config = dict(
    num_key_value_heads=4,
    vocab_size=30233,
    positions='rope',
    qk_norm=False,
    attn_scale=0.125,
    tie_word_embeddings=False,
    parallel_block=False,
    init='normal',
    init_std_down=0.0,
    learning_rate=0.00144,
    beta1=0.9,
    beta2=0.98,
    weight_decay=0.38,
    warmup_steps=504,
    schedule='wsd',
)
Each number is 128 + 32 x the weight over the matrix's rms, rounded and kept within 0 to 255. Layers, rows and columns count from 0. Numbers have three digits each.

# layer 6 MLP gate, 704x256, rms 0.0405, rows 264-372, columns 128-255
169212131105196128085109107146065080111164071118083100108135105105138120205149150142147143145064146072097123145187092143132255140117150128085114154148128081164101088093129133097017193088109110110199176091154120168046164181062122153122132143098107205150113105000164142109085139141146126162083126069074148079125166147116094125090130111123121114083112135158140165110149044119147151151150
165117145113176139145119170105112133197138105078133157090175120141126088115146142109103137100142162116128165098094122082162120125149156138151146116156071194102159166155152162142158135073115214148137138170146101115146144102128119132106116120176170092124138127112076128212227139095122158121096150162117140086132141112080155123129077089104137111106129103102184127156166148157111158137113
126134119104091105182039115095120159105126164148109145150150083168109062122106133095133139167179161145166113105134140078103102116224111112161099153065109160159182132169092158172103162082161106119108076105114153132118115110174110151155137134108200077099147154123134146152093036177119158075142142087187127086096217135145152174144094120120124134109112124126131126132074176156139160116164
132119122105083126132121120101123157094128170088164136112135132193099182155151139086079145144153093090146116122103124168128131157083114155177178107153170169168135131123103125147086161148157155117073089091076170113110120122167119050114094113090132102119192167087127144102156092146119118141135111182105116144140125104153170145164148147120143107151104149146100082104132111204194132151094
113099131129069103111134099083138130136130142153125111165115112147187179180153153107082062097117115110108102170148154122184156073086153142145132120081103133150138085122084114113157161162144148152129141127152047113147171128172140080164114124133159121153119093069055034086127107146189076128149113123219092114164095108101146144110133148070087129137158049122110107245062079105160094122131
069163120210127147119145138131098165127131152133154089151138138140106153098164180118129131120194149151138079157103142097052136164132118166175125190132162103140119159141064159139077109135098128111111142100097182121196086114153155147162083085127155131136125152139122122169193076140128097140200116108150159131087177121107139093159141173118158121166099139144150096129146150170162118138110
135115168186082137139137099115112171125162149122154108165152126122075140110177118175138095129121168146126143145126102141088116199087166114093087103129089144167126132104078118154122088159089141155068138126187068140173159121129098158144099165090169087078098130162068157084112113178145085112180133133125097175135155071108152025163162142114140102132109119127159114128142112169173077108156
109147095117049118121119116110106113172119106155099118094079137193126085151170143122170124087177145150171108117137134128147127155164113123155120140115087111101143167120123103163128069149125109168156109131116171123203104073153181105122095094072191118164122122092155140120097099110132089125127159098069101176101120082130136157138127123128203115102145121152059099137166126103145204097132
103108175100151111140171161110115194091110142118151141118116134098198108134129176121094077091125177086142110139188154154106149081112192084151116148135104115123148128094107149145119101082196123118060158112098102144149157139177111085078072162107111183171099105093090132117148138181115145137126140134169132150173149157135111093154145102125126160098124086127154102101071128142179186114109
070049159160137139116153105076130118112139191137168140135100127164177124063141132132154096096196106150111076111157151141114150128147142151136146069140115139104145137080099126149159065086172151101083149107132138128125100124148139110129150125141129062112162112214081140148130083141085126079120076171121138134094145102158161131107086156152143086169108048077146116169117161146137097103140
089165134149094127104204183124099130138158145096088152104117137119079130132135146170101156134123153098136064138070156180167138174148117162190122168129114100105159131127115181127126120146107105141094113122126206103128100147109220138152126163105145122184178162164128088166168169123149054155088135182117136120087159116185159122093079126159093105149159192108130116103111159154118082102158
122142100121145089185096115149103146137159165136099126115100111159084138179086115149100120087107107079171138203118109115156145115129156110135119138140162149102138147130141102077142164104091152086161115170115089160117123150122122148204126110119104088161095159103107069098152098135129151067188150128123204076102178119100154186166134090157114193105199142112092160159127104130083134088100
111166141094100116163141162162086188139106162103122139154137156113107114126168124176041149138152197136167114122110119086157101122152140083150078128144140160134166147097160176109124139149103107135091089188168091144129159100141141146057145138077144137155119165145104052167120095094089177136125108137074171061122121129158107138118123140124187129106225134125106108150070148098131117114196
126130182141155141175206152114114138159200167143095099105058142094106162118095129152211134084113090131152095060168122157123136109070106162096113156160130109058167169071140153174125137144093068110058141124131101145163143146155176128152131080168192150195117155139112187196130124120161133113122162118103068134111184171147120076175109122132157152149105138138081107054111126145172109103121
092130161157097125144106170054118098097175112158120119141197115123163176099133136139131123121133115087126094152145131125121138106142123154152085103045072102176126089102119161150157093113121106076152111116118157113104111128152135141184108133122157070132131093129092122179109081204192113111112099110168149134094188128093211077106129128130114166136109111102143118150146139166138130089162
138119126169162097095103131164124149133104184120132112066144095111129165134146066099142171089159048144169112145037110133175126193109139080155115140154145144085074172119096125070130126185072123134046103129089183122137111056110098131113161118086178098135109161178104115159155116142095164097087141135146118111171146179159126102186123124121125100105138156076132115099088147144116118150165
100125168113148134185105085078118195124087089155113106124140119162158137163113166080114106148135086099153156154110059109137148078149138147101090156132147111091090099148100095095137061167151102132115106222175131153138137096148164117118151141056124190100098139103050114138142123097149150126156137131205137156126097125087117114106150114109106155137181126135164157196123105200145163109118
099111143099116083159127161094068108119094129183107086221113143128170107116099146192096113151108102176139106113098158147188139139121031174199110085085149093129091082119157080112125162138124132093157112135122152090121144067126101122165106170149162172142147097167138124154144112101101150104198146158125181179056110166130189078148128130099149151189137121127120126115108132179107063152124
097138120118154175134145137093125138049111143187111115126141169088103128127088126122114130182142109132158139154126163152087113129104125125181074168124100123105114124147178151152118077109170122079123147123102157067177150081095118040087134131081150158084091139098097130152125113143206153158116164122131126116160091120137069127103123131141102102093156149098087073112110179170155147140110
146154092145111122142166175171155147102149177097167084108142146179105117103144133133107149107126087098172100132135136112062148192082140125120148155107158113158127133136142200168086162128090131090071087146167166086167120146178127102158149151122142122124128168096122158121123091114146106058162134119140085141101166110078136190190080146142132172192180188144139104171099148169076095076167
132093173129120159172179156156113205115171158176154065167163139081163170110124185138149149106114148117180129115136115129126129148092132091171071138132168089061160131206135127139134092206150146095091176140137136135171099126110143111116155094093147147132171144091127129155184089141080160171154133158165096125161089116110110086094129110104104128130116147124094110131093101151196149177126
108140126125122102055105115128205119132118138169131093172188163142110119107141139159145108053125138112102090092156170094160177161134027122103127074132115088177097129077148105098121109086140102108103164142121094098135165095179136096100142058090127136125104115159119062083139105157089158143087064178155116047098109076134122115147103119117153127176125102150048149088138139118125055050082
114137137141009123152108089086156157093118129117163121146153165129152128152155119150075135035118082141102092197111119151134123128143107127127139110117152117128098121095153126116148134146122098061110144203153131140164115126144171131148085138157095087095129140163060096086163158183165137142154093135205132089136085110156165143166132160101199105144185080130136103171118188154113097129159
084110105206126154124166104083172220074062150127157119087168131163156118119158134097074154111136099133176133165131170142159103186096093108184131137113091103150124158105109110132145094143170108127059087153135144090146114133158121098185121187164106080159130117142144088120143169104189121113193130095139090142150143142130094174152155137094106146163185115147113079126087126149141170131160
102121115120133127193128167135129134114134077158152101095132092151145169131116114138121063116084069097150108129134063123096151113158083145125086084110155168093086198140094144135125078132118108113145160157129124191131110082144125117144163159089120168158145153118121122178177103145100146125136138146152075111135111159145104178122135098103146145156195138103148120128099130075136140064120
099103131153141077130081135146136044155089110148091142140147155097130124104096162084206116127128079116103176140088175096137101134089095149093141160086110109130177098119094204128162169128123122128140067150161140082128124145115166145078135132132174144157114140114154084123173097094135172108107129141127175100156132115152076116130127080134093098099141155168102159092121124137126138098111
101128075228143195105117144098156171122093165132162163135063125139159133076132131133146089100138139105085127123134171112145106101089101131131090125059157159157126172179144169164112102154172154132123100154102097083188125127133041046153081095117180119098150152187152142157187122169164126108129068173146103117164147150143106075167177131108127140160128192084113134104133105142156175123159
149181156145121179104150139199111100125160093120109102119098125076120112093125076106125171081138124167128132137116134052130130138184105192114157106152106105114105124140088105153141122174079194126081153114111101123075108143140151175132188095110145163121049099165172122148144137122097127148143119142136147125112126103120120091151106089097154167120164204144150136104164106099127141155109
118062121120179109159109152126154194137164093175156117209085125166152121098124105058122137193091127114149102071135102126094113138136103137096130128109145111108118160097153090136126090137141135137098127171126172061136124169125188113088085071083094132145177178135162126167143134121167126103128069120072069122153122073160027116128089100131144120160137149091149122176158103097173095120136
097151105102098150124136144127120168114142165116096186110127112143135118145195151105087122146082109112144112161108102101123130173125167104131139095151142117143132165118180127149159094126116130154121128097211198132175116106190130143145161181117155152128141132133115130153070123149172063160162105112102134101130137143126187102135164160157212096145142159071150098171112099187119087089083
131146127146139161114081144168177131101148169145085090189189133112192115100104174104086148122176099100138133114060124095139119204176125188121062152149118157118152164112106110143100159177120133112113161111077139095111123137155127132065111128100155142104128131184083140149170067131090124161176130157203200117116141096115109114150113179088144129108110048177070073141128158110171048077179
152132152201115157141104175093138166136112126154084174119149136124147145117148136102145039183189153100157143148140141157122113087152098138130087178130118156133147174120114142116108122141146165075080084160183181058140164141086193141117102122141136104120119111119014073104153141101138072187159120176134128109142099089101120093121030124147152136101161106117145137143153144096130159126122
124127110121119076154116103105119115137159144181158104123153137085121138081144178111114055152137142150138133097119133098186138105087163102103123182115151102142147132142112155107093113158114178106105177106080096158106148121113165069112099140152143140136170172085066136020166147142131146139140112153178104147152144090157142173179156203115128089092200123198118099107182013140101143137159
147144163118182144171109103138167082135186114130105119103117152143109107105077133155177135184126093142105150091123131178193122142144120171109116101179092158134150202162162144159156119105095075128102094113122150145124147141175179121134107111124152101087105128169138101195170160024114126115119097163123167091146142145131193127117118144132163182129104113131144174154116101119126128170139
130183165125142122109133169073115169139120152115158055192181141101138178112062154155144110097141142094119065109107195081104173061134132174125136085168063103145072148117074095189085171101168161084105099096167075164134152070124128079109162132162097105051105120115139087119107096160150056130113169166090132118052109149154178037086084152130162159112141142150137124143153147167112162127161
142155100153132163107162113125106115103112122132146130111191109118089126163173156142179183103144159124095108118110136147111108192112090155102060158108153159134109134121125104150094196128115096169100167144112127086151136146133122147167140149070173075137150123123141151113170135141138108083108183116068093139135133156143163132121094151163158126128165142133080118085096140121141116131105
064181121074151044106164153079124166145125154147077073158097137130163133118106102158145148123147149111170151062098155116223119101166116195132109137123152142068143111144128109099131078131118145169123145137159130116079149107124141159124166164095212104091111177105130099101154152133068129135152134119173189105067162132117057087149085075085052181202082109102116166205096109083142135113161
174139106179055163175146126107134123134151115144152173127155096131142140136143131118099047161118143129116116168115121145122140148108110120135143107127081148148129135149124195150171111153121111115112121134169135091140158180118153094101057142125166162122177130147055099109183143104156090099106140177135095104177082095129178177143097138134164098108114151095118078148110121149129085133119
147136117167067169140121075083118128157189177127183146148175121084115161150153144208098151141106176124078137115103162149117101087160132155140136117138143134176131120218087134112131139090092149054146152121123139057098168164161124164148150091090144125097126073112083107114135129121199144108202165115140135127151133095157154141130104141167065114161140154128116102115126103113168123101130
118131169104117113111116126089122146126121121090166126106093092105172080130135098092074086163140112121179179079139108145104127129133192113139117167105124183124132071124120124073114143097163216159123107113107158086098139117096123146152162129164180103135152103050104143091137166124176093144136153127175127165108175093072149124125104151137072120097148132111093119151159139056101083082158
121171171080100060158115087100122158120129090110112127126143134143181106112140136138166136181148121087141082188117146084115136075156161182124091155098112142145116149180148198196146112151141133100165153095120193068124119128111149070092089078098156147152154117121097096130175081087177084129112094132114137088121092132076127148121129151129088148127139102134090108153088148096142127131185
114112129153131122137150089114160131125150145135103153135158120153141163108133128103154097077156174109127105111185107125165122155072153082120089095092187091150092152088108104126118188211175145108175175132106132139105190182109125124127139109194128064122124166086184058092142106125161143082095141113169099143092160119165135066143124177136171137133136143143148189111153134142127189105190
129144097173135175122122120118149161132180168157124179136179082158124153121107165136144145062106145096117132129158118209122154178124101110145099154136114114145126159173157136119060099142135095168087144137163199133153120156091104073124086124207167081128202154155178117184169139154085097062125186105103163104077093188101165122133089166173171093140154094140166140125066113141138135082140
106130179132069159116100092093217105068115137187114099132047183134166151120140125089118165096121129110166159111107112088109107128103089176133154128134189125142123140166150098125143124153176140133191178152126183114158135104158098181115161054149151141115119143136089108136111077147150153134142141149181170131132088063107105089134112128098102187165151107120038077144159140136168096161182
119161066134119143114160133136097102099143113174109074196125164128164105127109142140151182145112132156184128076179140165122158101138143153130121127112223097147114109060173172139144081133187179096123144152151102180170148083116143088167140183182119123170106095149119186130132190115182142114184135191136104064094198072106111128105095108179138115131200127116103121123140128146094130104192
114141130152118131111128116114098124106126082085158100166154090143137144135136104130099136130114078111170130107178119111123136124211169131128100110081160131107196119124144111116189146153129167110148052110143180018092126138156156098160131187111125125100141126155139140132116154093179149185132140124151161182123127081133125121110064128134103126104111118121144089122136120141154194100092
093174145135146108121106111095133141154102146114149120073186093180144126106184137137099157095143090131183050170154091129101176173097132145117107091117170094151125176109155169216133120113104158118119143078133132161148166121181132164167092142117149166064157132136134107110152128137115054085176099179130178084076134126130170167135156171125163141114148103065105095120128124184123144113145
097135111100132134163151148107144140090137123124168129157137120135151175116093190083110083092103117117151103120064162144134152140154168203105126091120088150120074097094137154093130107118118142110182140136175158104115094086076183148125089164123136119066158113154096162120135161100194129104142119157154147159149129081101159101076095125137115137108159106127144123126119076141125106123169
165117096145172063136172076122118133119129161137111151103186067073072112182117142110137149119114125092149145166136121130143131110081154149172163185126166104129118113152089100137095170093115077155129077149083072194097086142089102131189177141132100115158116100072211116091124150127139138063136128101118111131154154119141112155114101144102122116060107172159148204133143111153158127185170
157160121141070189143153114138155155165093148153178159121194098118139152142092060136130111088171135117171100125138143134135135095158106104103092105059126124152156116156090141134172088127159146128091166113154161148100181094152151105151073151138158113148166157144099100121148136166106120133098161122159178093133152090126134112135030186119119129147141092144123073159103173136149112164129
101110117167115170131115117111146143123054129124112092202073142156128072142145119124118106159110096118199103091143156084133122098135108133146098104103096129059123142107106136140154115062159150126146102124150140164163137076150114113122136081141180177129133196182096134143127156117067100099146171106123122084093124078118107102165047085096132139132134161119111132152112094124100111067132
071144077149111104160151100132084115098095181161083133143126106132069147196129101136145141085101150116137074111115123143152117128093109150168157134128158121149157159114123138158083135125091189117099117131141113161211158066138184063215188199109133125126180076079153122176239174106174133083178146118119126112124082082132119140231095136130120169106161168108128139147111143134145179149154
115134138203097130103155157172123069135162178141131121184121124091180127152148110082162120145109057122132116129147100167077160102096136143172156133106134187111179074161140074069118176130103165178181135137086131092071153134074102173164183130188130135153134157154105159142137116116179109088129129075118176152122132099135141122147055151176134108137129188147191130093115198051058138163130
121088152094134104146117123088107096071105120112145146192070165175077161093158103135155085125117129143120104129109156111146130118138092144180110157083158129101135090094104145131105083175162164109115142127151102144178126040073107064187092138120113136129126159180126103105106142135167134103110070123171110102117113132147136076174071156079141117106147149109108111151147180194121152126132
079141113125166093177166141133110101134123153084120174140101087158099150139170139167121098135134188123120127118149068148091114127122140131166053138071125102144159091106106173165104112126126166190163128139138163120134123122141153150119107167177174134150119104118142046071145125113092122138148141221168126192121082129136120093082081087143094068163116179141082131101166168143101136114197
137149184141127130156152124115112151132156169138148131121109075117119136164163167115089150085107081112145118140130232143123140091130126145110113102132117107153112119126134088117152122130161099110096162133138137101114131102192146153211034131109147046139104115147125096086122070157124145113174076124164127107167146106126152127193066165114126093178159135097069123129122118101107060121162
122137090104126113148086112104157163125135086095163110133146098138108155102123147150115146069115120140139145080105132079129099140124115176164153136086188126126111152122125125182117136128084103199142157178182105118119142091180158178149138168101210104126154100147115154141104170133131098121166139154149126093055101117113217110121116086123160118167112130114094133100073112164105153097158
081147169092104119127089119083146124132130155142199110137062131117159184157128098143184161083129127082140120114122122153151153087151097143154140125142170115109167109146032127158141175148145168161104125146146112099167056122153099140163119072135145143136106180106128084140142114110106160144075115164192160099108088124157131112158060081075082169147117106102159152133073138191105127122105
102122151161085154146152164121074113128128100148097062113127128192113148127137167157120091059167147111100193171160108131144136135107084130136110100075226146116097168098132159088097111119144125152125149172126188122116136115121121102169138115153113105136112136108146133199110150104105161127110123142083140142097141062126188161135117102151148068146120113144135123110116101064087147058154
145154117108140127150180094064126072118124121151171171149154110150168059119147138137150099144130160138130133129145072114078140061081095127125151148052105155136176156175140131107137094136138153078123127111147105150151146133126062123134082118139178090165145194108088097195157173136192156130097155152098152124096113072183129130120120113123125138144121136114135110077142112127142124100094
158120163213210107117136137076116147099156096180074118204128161120066164076077173120113064149086085104151089100154149090142078132102136136171137127144147127120148096164153067075150124143105112072084117183089131093096121076161117137103133106129153063120141103194103139151125159175080157114102158125128142098096134158167159185124094143142129167126121110127152108141131102147130170113109
127145124091146163180110136112073109116099212179135113176164110121132148169122204135174108153086071109164146143187129130115167063095123166182130155069110074083101097152126129106130096099151156046131135158094092137094057153043078076154082122121122162156142189110115097185151159115129151086158131143139098122104178135146125123175079105082122127099126078174110131157081135246107207059082
127128127079121150160138147121151116125184154149141049098116115137101083156148139126097148126108074102109115128065083109152161110108167150130137082139147079091106155166121144130136097111122128147153072123122134082126135099111082118105154115082132154143137172129064135123172154085091141078122106102158119065145135157112153148145124118129104133104090111111096117151109122210107111106120
147148144157171152191156168120094116137132152153124124095144078100124086105163142089135160150121113041191131141151150099089142157166158159118105191129169150137178115125166181089152121096113148155133120186120141189131138101103135137139115131110101071135158156130155147179139132121154115130150083128111209133137143049135216158100050166209158119122144142102116089123170142035097136101158
098174140114100124181164156095082105106152170153140140142129148094136119136127161125149160138155102098143091167104139189123133144154118135179165186078089098148140110148098145131157143122123153107140151169069135141150114122073093146107140104151095143174137151100118095117173157126161100141115131081133084092094171137072126111130088104148139117165046144129146149134115160122123101076172
078118101132130182146090127059091151145154199170126094100138121072103219138140136109139104115160086142155081112121170121147163117103092172112108106107137093067146096086113152143159165132154135112052097084132089170116093170166138117145095131072168128098113187149057069150139125202140081121102102104146161167092077158107136018187114143085161105120096048138133116139156144118139132135098
071116189165115125064127161120158176073103149119176116139118153150160133108172121146047181145114155117130117074145149085156103175102113119100096113121115123105153110137108115124131135118100174188145122152141101074141192162153149118111132168160172146111127124162044127152147137178090123166100152158081136140062075078108150084153120091144062136152072127099147116079136145162181172155154
127059131141116137115106122123183217118102141196113098139140158035149152188111108090092082208112054021162099125086120154117092115103117122176140125135162059111128081141096129190159052116172136167106129157130144123128217125081139100076109152128233161168134160126110114156132152138159076109090077112151060102162135175121136130121056124127063114093173122167133122135096117154101130122138
112129121116141142149121047086131130125123098136138078105115172193097121112123090089131153098162146136146042124079136138128120125140100131068116106173097094174146145100162147129112179221182101160102131101066103117101106165177187090120066170074130103141087129142137139105111106131103096153122135139126121123086129110138133136115161120086183130111099107139101114120150124142193178155092
155178101079128130101124127145093114142167164141068126118178105122118131147120129112136201143121119110148110155089093147114145190156183139119153164188101077170144101078124171184090165146086114120097122079152136184080131170127120136150155134112120170168131122125133063143091137113145092130137127066104118132144137155099188118098160153123142162078098142177111050084131063137084153120125
087139116206168124145092087077097145150145096193143098170126070130120151114101125133101124081175160110071116144161067189084109201144091169119126146118200132129156157064098126128115137200121114127080155163096091121130081129191125155092100151153146064081145167140134109168148153093157130137141101117193130119128136145128172166085106132108155118128105147139141134120092144136134138107102
102118157114084135149097118095189083137131156148158085143052109079143092176052059123198167053180106131140128152131147113156076072091098096164132162164097093091105136163047138166170099122193122159155079157151139104143136127116123087138080105183124054121132129140159112140118162137117150067146150061159115111095080165117061110088139085096081122130084083102121161180158108091193177107162
150149128116113111166119081148093134088161080110133120135143146092078104206135143105130136171084113084139162114143123119123176156151135150165111175104121090128131069073102182125095157161136161087105122136136087166063142162096118144182133171098129159133179170012115076096096141163168164160149126128138056091152213117085137104122119100161098190102126113161060132130145127146112139119142
169146090058139107127123146068175116115125115158148029141114124135097071129095149113095071116157119130139071123125152146147138104126125220125104143138101114171147094176139166169098167129190132120110131130127150132110086117117118170192107179105126107108143125110163134107102061124066106086128092125119152142098152105109101132108107135069089146169163103121085099148091150128177196163147
108138147180132128103167113142118110064120195141187130136137047121152169123167151147127067144113098126179073170137156091111166115155152130173095120117119106049201154155125107107175126153121164119185161113154098087083179085153164113153074107113103087121121179130115135111167101157178112102148154095129155152151164175109088128082063156167167122119146169076131041074042146174115067057080
100113109128109117149149116127125166117135140178174112217146103110136107136086138109115089145129108093156118163129133115170107167114066094227060118132113121151152162109098152141171116125148181127059159159085137165096104104119159078161072119145134122165157128139125056135122076137164147109109125143189161131078081105096171139122060105140162099097159144118078136124114112123141129145156
114173047098099062129072113110087162176115119184124068098134101111065135117140089101083115113161088142155085094135191082152117103081072053091135121154154161103147122129129148150101077150137140187077053112148128122137105106155091118157085198176105155178147100206157115125063116164122167150122112129190116152096094135117148150153115087161120079095174126159112086146086123139200115163156
116119135114093118167156128109114142140117102078117153150129122173114109164134126076104134155152104120108126084117097152118112126121125162156144121101121124177132159120094161133118135140073098136103105112130109088128151119128146077126121104141154175082117144112171168059135101085095109086117123158094084180163141118086133119125114161155138110158100160155144155079107113083151171155082
106115149074102173165146213114142125132157117138036124102071144119102086146120218123070142153167138131159110133101147125111166104086082137198124116065145086093129091129106217096100180210152142095112136180123178139198118108187136064091115128090164095144130193096095122159169165148147087103169136180171153105093103096141181086169100141141189106119187114116092118136154136153108140088140
140149171157125190143138116054136135180125097127138118146097117156116080116077111124152112146182162111168104117145092117105143140159102123121117094116134125144096141146098203172115143115118048145053094147137142174148142169143109108120136186120178169100118143123137064185106114059108093104120063139093155125139130076182151131138094157165131146141127128124037111079160122164112169119082
169132138108167093113161145082117140197104112092139126135132170117084080115104078155128099177149188114160100072142102137160137028125118154111098175132092122122127133128058144159139099131169127112118153131160142100109170130118100100128140125109137136144134096150073151116106094140114103126114153164169150144106105133174109119125058116123063170138129111109087125133096099100101135134087
209085167171138137158080067142096171144138105148095138080116107149118113154130112162155118099119108186102174150161100160147143092099127067169085130129132129127115151136148108163115146158129105102128116125179166194119148134121157074163099106154113130164128147128109089122101166137084167209143140103174136116148172082140167110160160148166095117146141122144164142204172133184156100110076
099083117096102148133167121092123159160118109168133121059143153150062135138142145108101139192084115122120160116141118099075116137147097142125125141071125155125127102094065082165112125137087113129070131147161130152129082120144132150110119133154130105130156209161098119159124185145132128126097143110138071147172131132165224108130122132108165138091155136129091090122107161120102124115101
142106102118077142154167106087137141196152225148117173109127145067160124149140150084066118141163111063155138156081112120147108122099144123098130135149017148109137098156089174144154115131141109118131116111196111143175131155172061146142160122106141173083141116148093084124102126144154112157155189128126102136143117108114165121104123127111125126140127115102133098116106143066155163072127
103161141155100152110148077091121109130168079152175174116112135105170137184172120102099163171092081116092194173128070136192141136186159118069158117168137133156100109098124084070177112090111140148175171157195122084141142153147125165140072162181086174116143162110078100160167218129141118159137154181131124138179066132144136120149150110127131132128101123103077163206150122110146115085131
126118118131133133091148151147144153092108064143137146154159141142138118098112128086109131141072177095177126116180148088132110121160141078138099122121098131084136150149173086141160122113052135124122060186216162043129195095198194112092197145079122114154132104115108131132092116156123165118193167127104144140098139098147114121099111105152152159095153161121122148089102161157103139061125
085155180119092136159164144160122106074113142119111115142142146097130108111157099130076159091185153158147108076114127121104166097103058178173124074085121145151132103120083087139133140097091094120081084107155138145087120090106137131110153126076117121104110153152113113109169122085086091161113132101186115149130093105141087095169082159136127151123101128129131095102116147165093144113130
135135126116110131133061111119084088103113127128168095074117185125096064118069194108118094136123093151150150081109103184078094134108065090127145087082180092154111123099135122109146202160132096176134117166125111160116104158157147156133121169115154118133121157128193164133084114131148119119119118148169046113110197139123181123093122106108239162137129116141112101123134201130133124071083
075152211081134119108097160131130149082087195118125081184059158134150085185133106107180109119132084092120142164128144183204171127125179131146167154144098130170165091154093141076177122093116123106145088167128137133165113097100127138052089118153121162203127155130073124128182149141085113049160145194117083151125146174095120111142152132116080117100116114087098122144126176136102106025079
131101203197137153180083153084129150090093178149109139204087165154191111163105127152137103120181106133166083148131111107128149113136120191110073173131139066115144191187096114134134137136126108101046096131129133183160144074176120076153137111095153114138149141150156086147164123169119139137147104188096126149154133144155183118153125113105151171135100153139082128039082159157110122076124
090124129109105093119134105167097131113119125108156108143117175096081093133117139142127158078118088079101076138099122140141173098185142162125168104162149078134104132091155074149125175135113107110105133110092135122131090169097112122111077109105114076072129138078136138139169102110093170154060162111126096072112124102051137150111126159119105129127206103104215114156094105126082093118152
163141110147162134164118093128113127161134129200179158152158141178146168134139141135114168159115112132084100075138150126134125139101048130133150144082172121132127165126075104166152134119103120129140095147104135129127080149123134082094108146143158036094113172146156102156107082103040110071067047145120133128078069179125119134145111092209125100113138143173138120111088162159139177162157
098135119145126121133099149143180113098097173086130132132165120124126157158142059101148192195082106083149185146152088156088147095151121131125152118168151180176154119164120131062104092101152114157131113124099136071132103124206118083150174136115100148111173190096079144098137135151111104147137162148130124125159145102156091163125100120145105133137177111097086091113128142112178145113126
128083179105154117117083164133137161134172169179195166123142078157171113106151032130070126145099086113195094105105124103092140143088153143144044143130121074088141167119138106098188163169139104179118113146135174127068191095130125110152132167198138090098137117121096141103105123173122125121152164114123114186076193126096112136121084113104171190101172092108134049092117152117122058064156
127116145146142109129127124185106159092079116126136159125083092161110116161167172059119101158122158137129146097119117146128113074135121103234098099127126119089117084122131116107127150153130167173088103153159121089047105144070100149129106109133192167103090126122102120091176153110130133124136071084132117148114174169174107089120089136074170110135093125134112159096155128238156128123098
069086129180101191132148162130163100163098136142189124182082131133161164102106143093147082135145116149116111113123182147148101083132113141140160110090089124148079141110091125128151122097187121114079120113132152091142132131188162089141162117145109075178109112173105129163167097111122133122135096191112138167145095160153118170091093148170126146166114078057147103179076165110105072125095
119159134113107115113127071108099070147127123120094137126149133138166119154128070145155120114061157139133127141130115155124182099115128136129131112128084144126066073073131090140123118151121105179159124119083082121097135197134109151157120120141089179139171142032145117087141124166150129096140164073138141148185048142145184120120148110136122103099104118115096094113145076144086087187083
120131150107151157134147141120092157229158151088120144072149121106086160105157077131070146105143102120155141053128184199125113171123146163133111109131133222094133145117132136082090133122074191141137171157108088125179116066165088123163149146134141174138176188155114181113150116113091124139118137154041095120096116099134158147187094108197100147173175144137116099149152128104132152144177
096144080116159114136156157082100126109117158127139098136149062091124128080154111145085093144122084113102101046145199157132147098111095156149137124111154152086102084102124136180102126115136142083066150080148104124167105120127134126126127130121157104139112130128083105100118070171127084149128097120126174135094110157138146091184097130142118132153164027117114119092150138155157149149183
130092135210176131148129113187132110127107130154108157151153153098095121169108182135110178156115100135140160119165169119113134126071152091098147090175210071170186163168157126120109136145148134117090115079146135161160126074070138102134190186074137085112115121179197145110172084154153122141116157120094075127096142057150117138139097161154178108089125162099162158092103145045097106116107
124099141123103138136109074108143130131098130134172106101131135118191129103085160121120160040196172150129117174099136118091133097092129113163090087134079145164136155117165092105131108177095127121098164132109104202155114077185096178155114134151208128138121093150137169155107107182062115117116136197114165141090142115082176091167161158103099103128189076135066119141181161137139133161161
128107134154134083107113138151138142110101113134183112094115114108166147197131101177151074064185107120117089158104133100107160124128142136177148186112109149149080088149068132119131161120141136101137186149168134147116122123151086077165141156166110139159152175097115082120140133141171143111190127089143136160145151085132099144124149154157088134157151137107134103116134193130115146113111
119144124149146096145087132088127149113132163082081155123127151047175157148036127154130128100132170085071146142147139095161063156124143125083091088074098210163179153170136120173199183155118143129083073089138116137145150109186110119134151121145141129136113147111157115136151020158154059079104198118156121158100112141137134129090116140072165129159120162047057105072076116091091154157083
158102126137069085198144147140143129102073054127106094152155139095172116112057136042150135097143136101101153082126114177130119129155113203119118121144183119160108069106125099104108136187157095083098133123155151084101130162146110148215124213077137084148114091160158111151128103097092143147166080186122123073143181136149129098121099133100128171159153150179112105117115100133153131108110
071146153126114142219137121059147139155114154135153107106088157081130139134103121161136131110142098100142132067136129110166145110133119156220074113112085109149184197159108152138121128174166138143100143158144156103130118145128095120183129096144117112118114182101137099124150147155077083132139116136144160205152162140108126176197091109131157175123173120099055112152148141104122134100177
112145107140110181140088132123128126107156202151150107124183130152153173081107126117104157131152119086123083156136159097119155170057078135137117122169159124107135124176127132168118111172132120095045133119181149063180137209197144108085117152116149112063113135138137085133140091182150033134158130105185097154055098159162152093151114116203157193191190131133138055086079118130140140078109
095142143182104090125135167130124156143107134169076105217105149173131095157168161110227124145112112095164139171079156155124134114096140124220090166131150088127159213157103124162149124130149091094163121122087158093181176137081190099160151138135132102148109106130144142167135099172134106098110202134104168130103177200077106135115130134097187116045143115101101159165152138131077129086202
074129154117112148190138182127124169127081141148088127101130140126089138132081097120109107161112121136166129115133129159159133097099133169124070094077114114144116128128133179136133103111138133094085115121131157107147137078093075044167141149139108129135180109130077117083172135071102122117115111133169120132133139128147112093095096139157140136081165128117132103209129192087173084172142
116128152144131118100077120101138105139134094112113157132118190109090161131152099151062125159174159136089116156095111111168170101135134100155137081103152166169081128135182110081123173061104167153095077116120099137123107088133158122175134129090115182196109192101083064163129123125109078135111080161130175131106085117073067098059121166067183180189116181155175143148096157085119199139177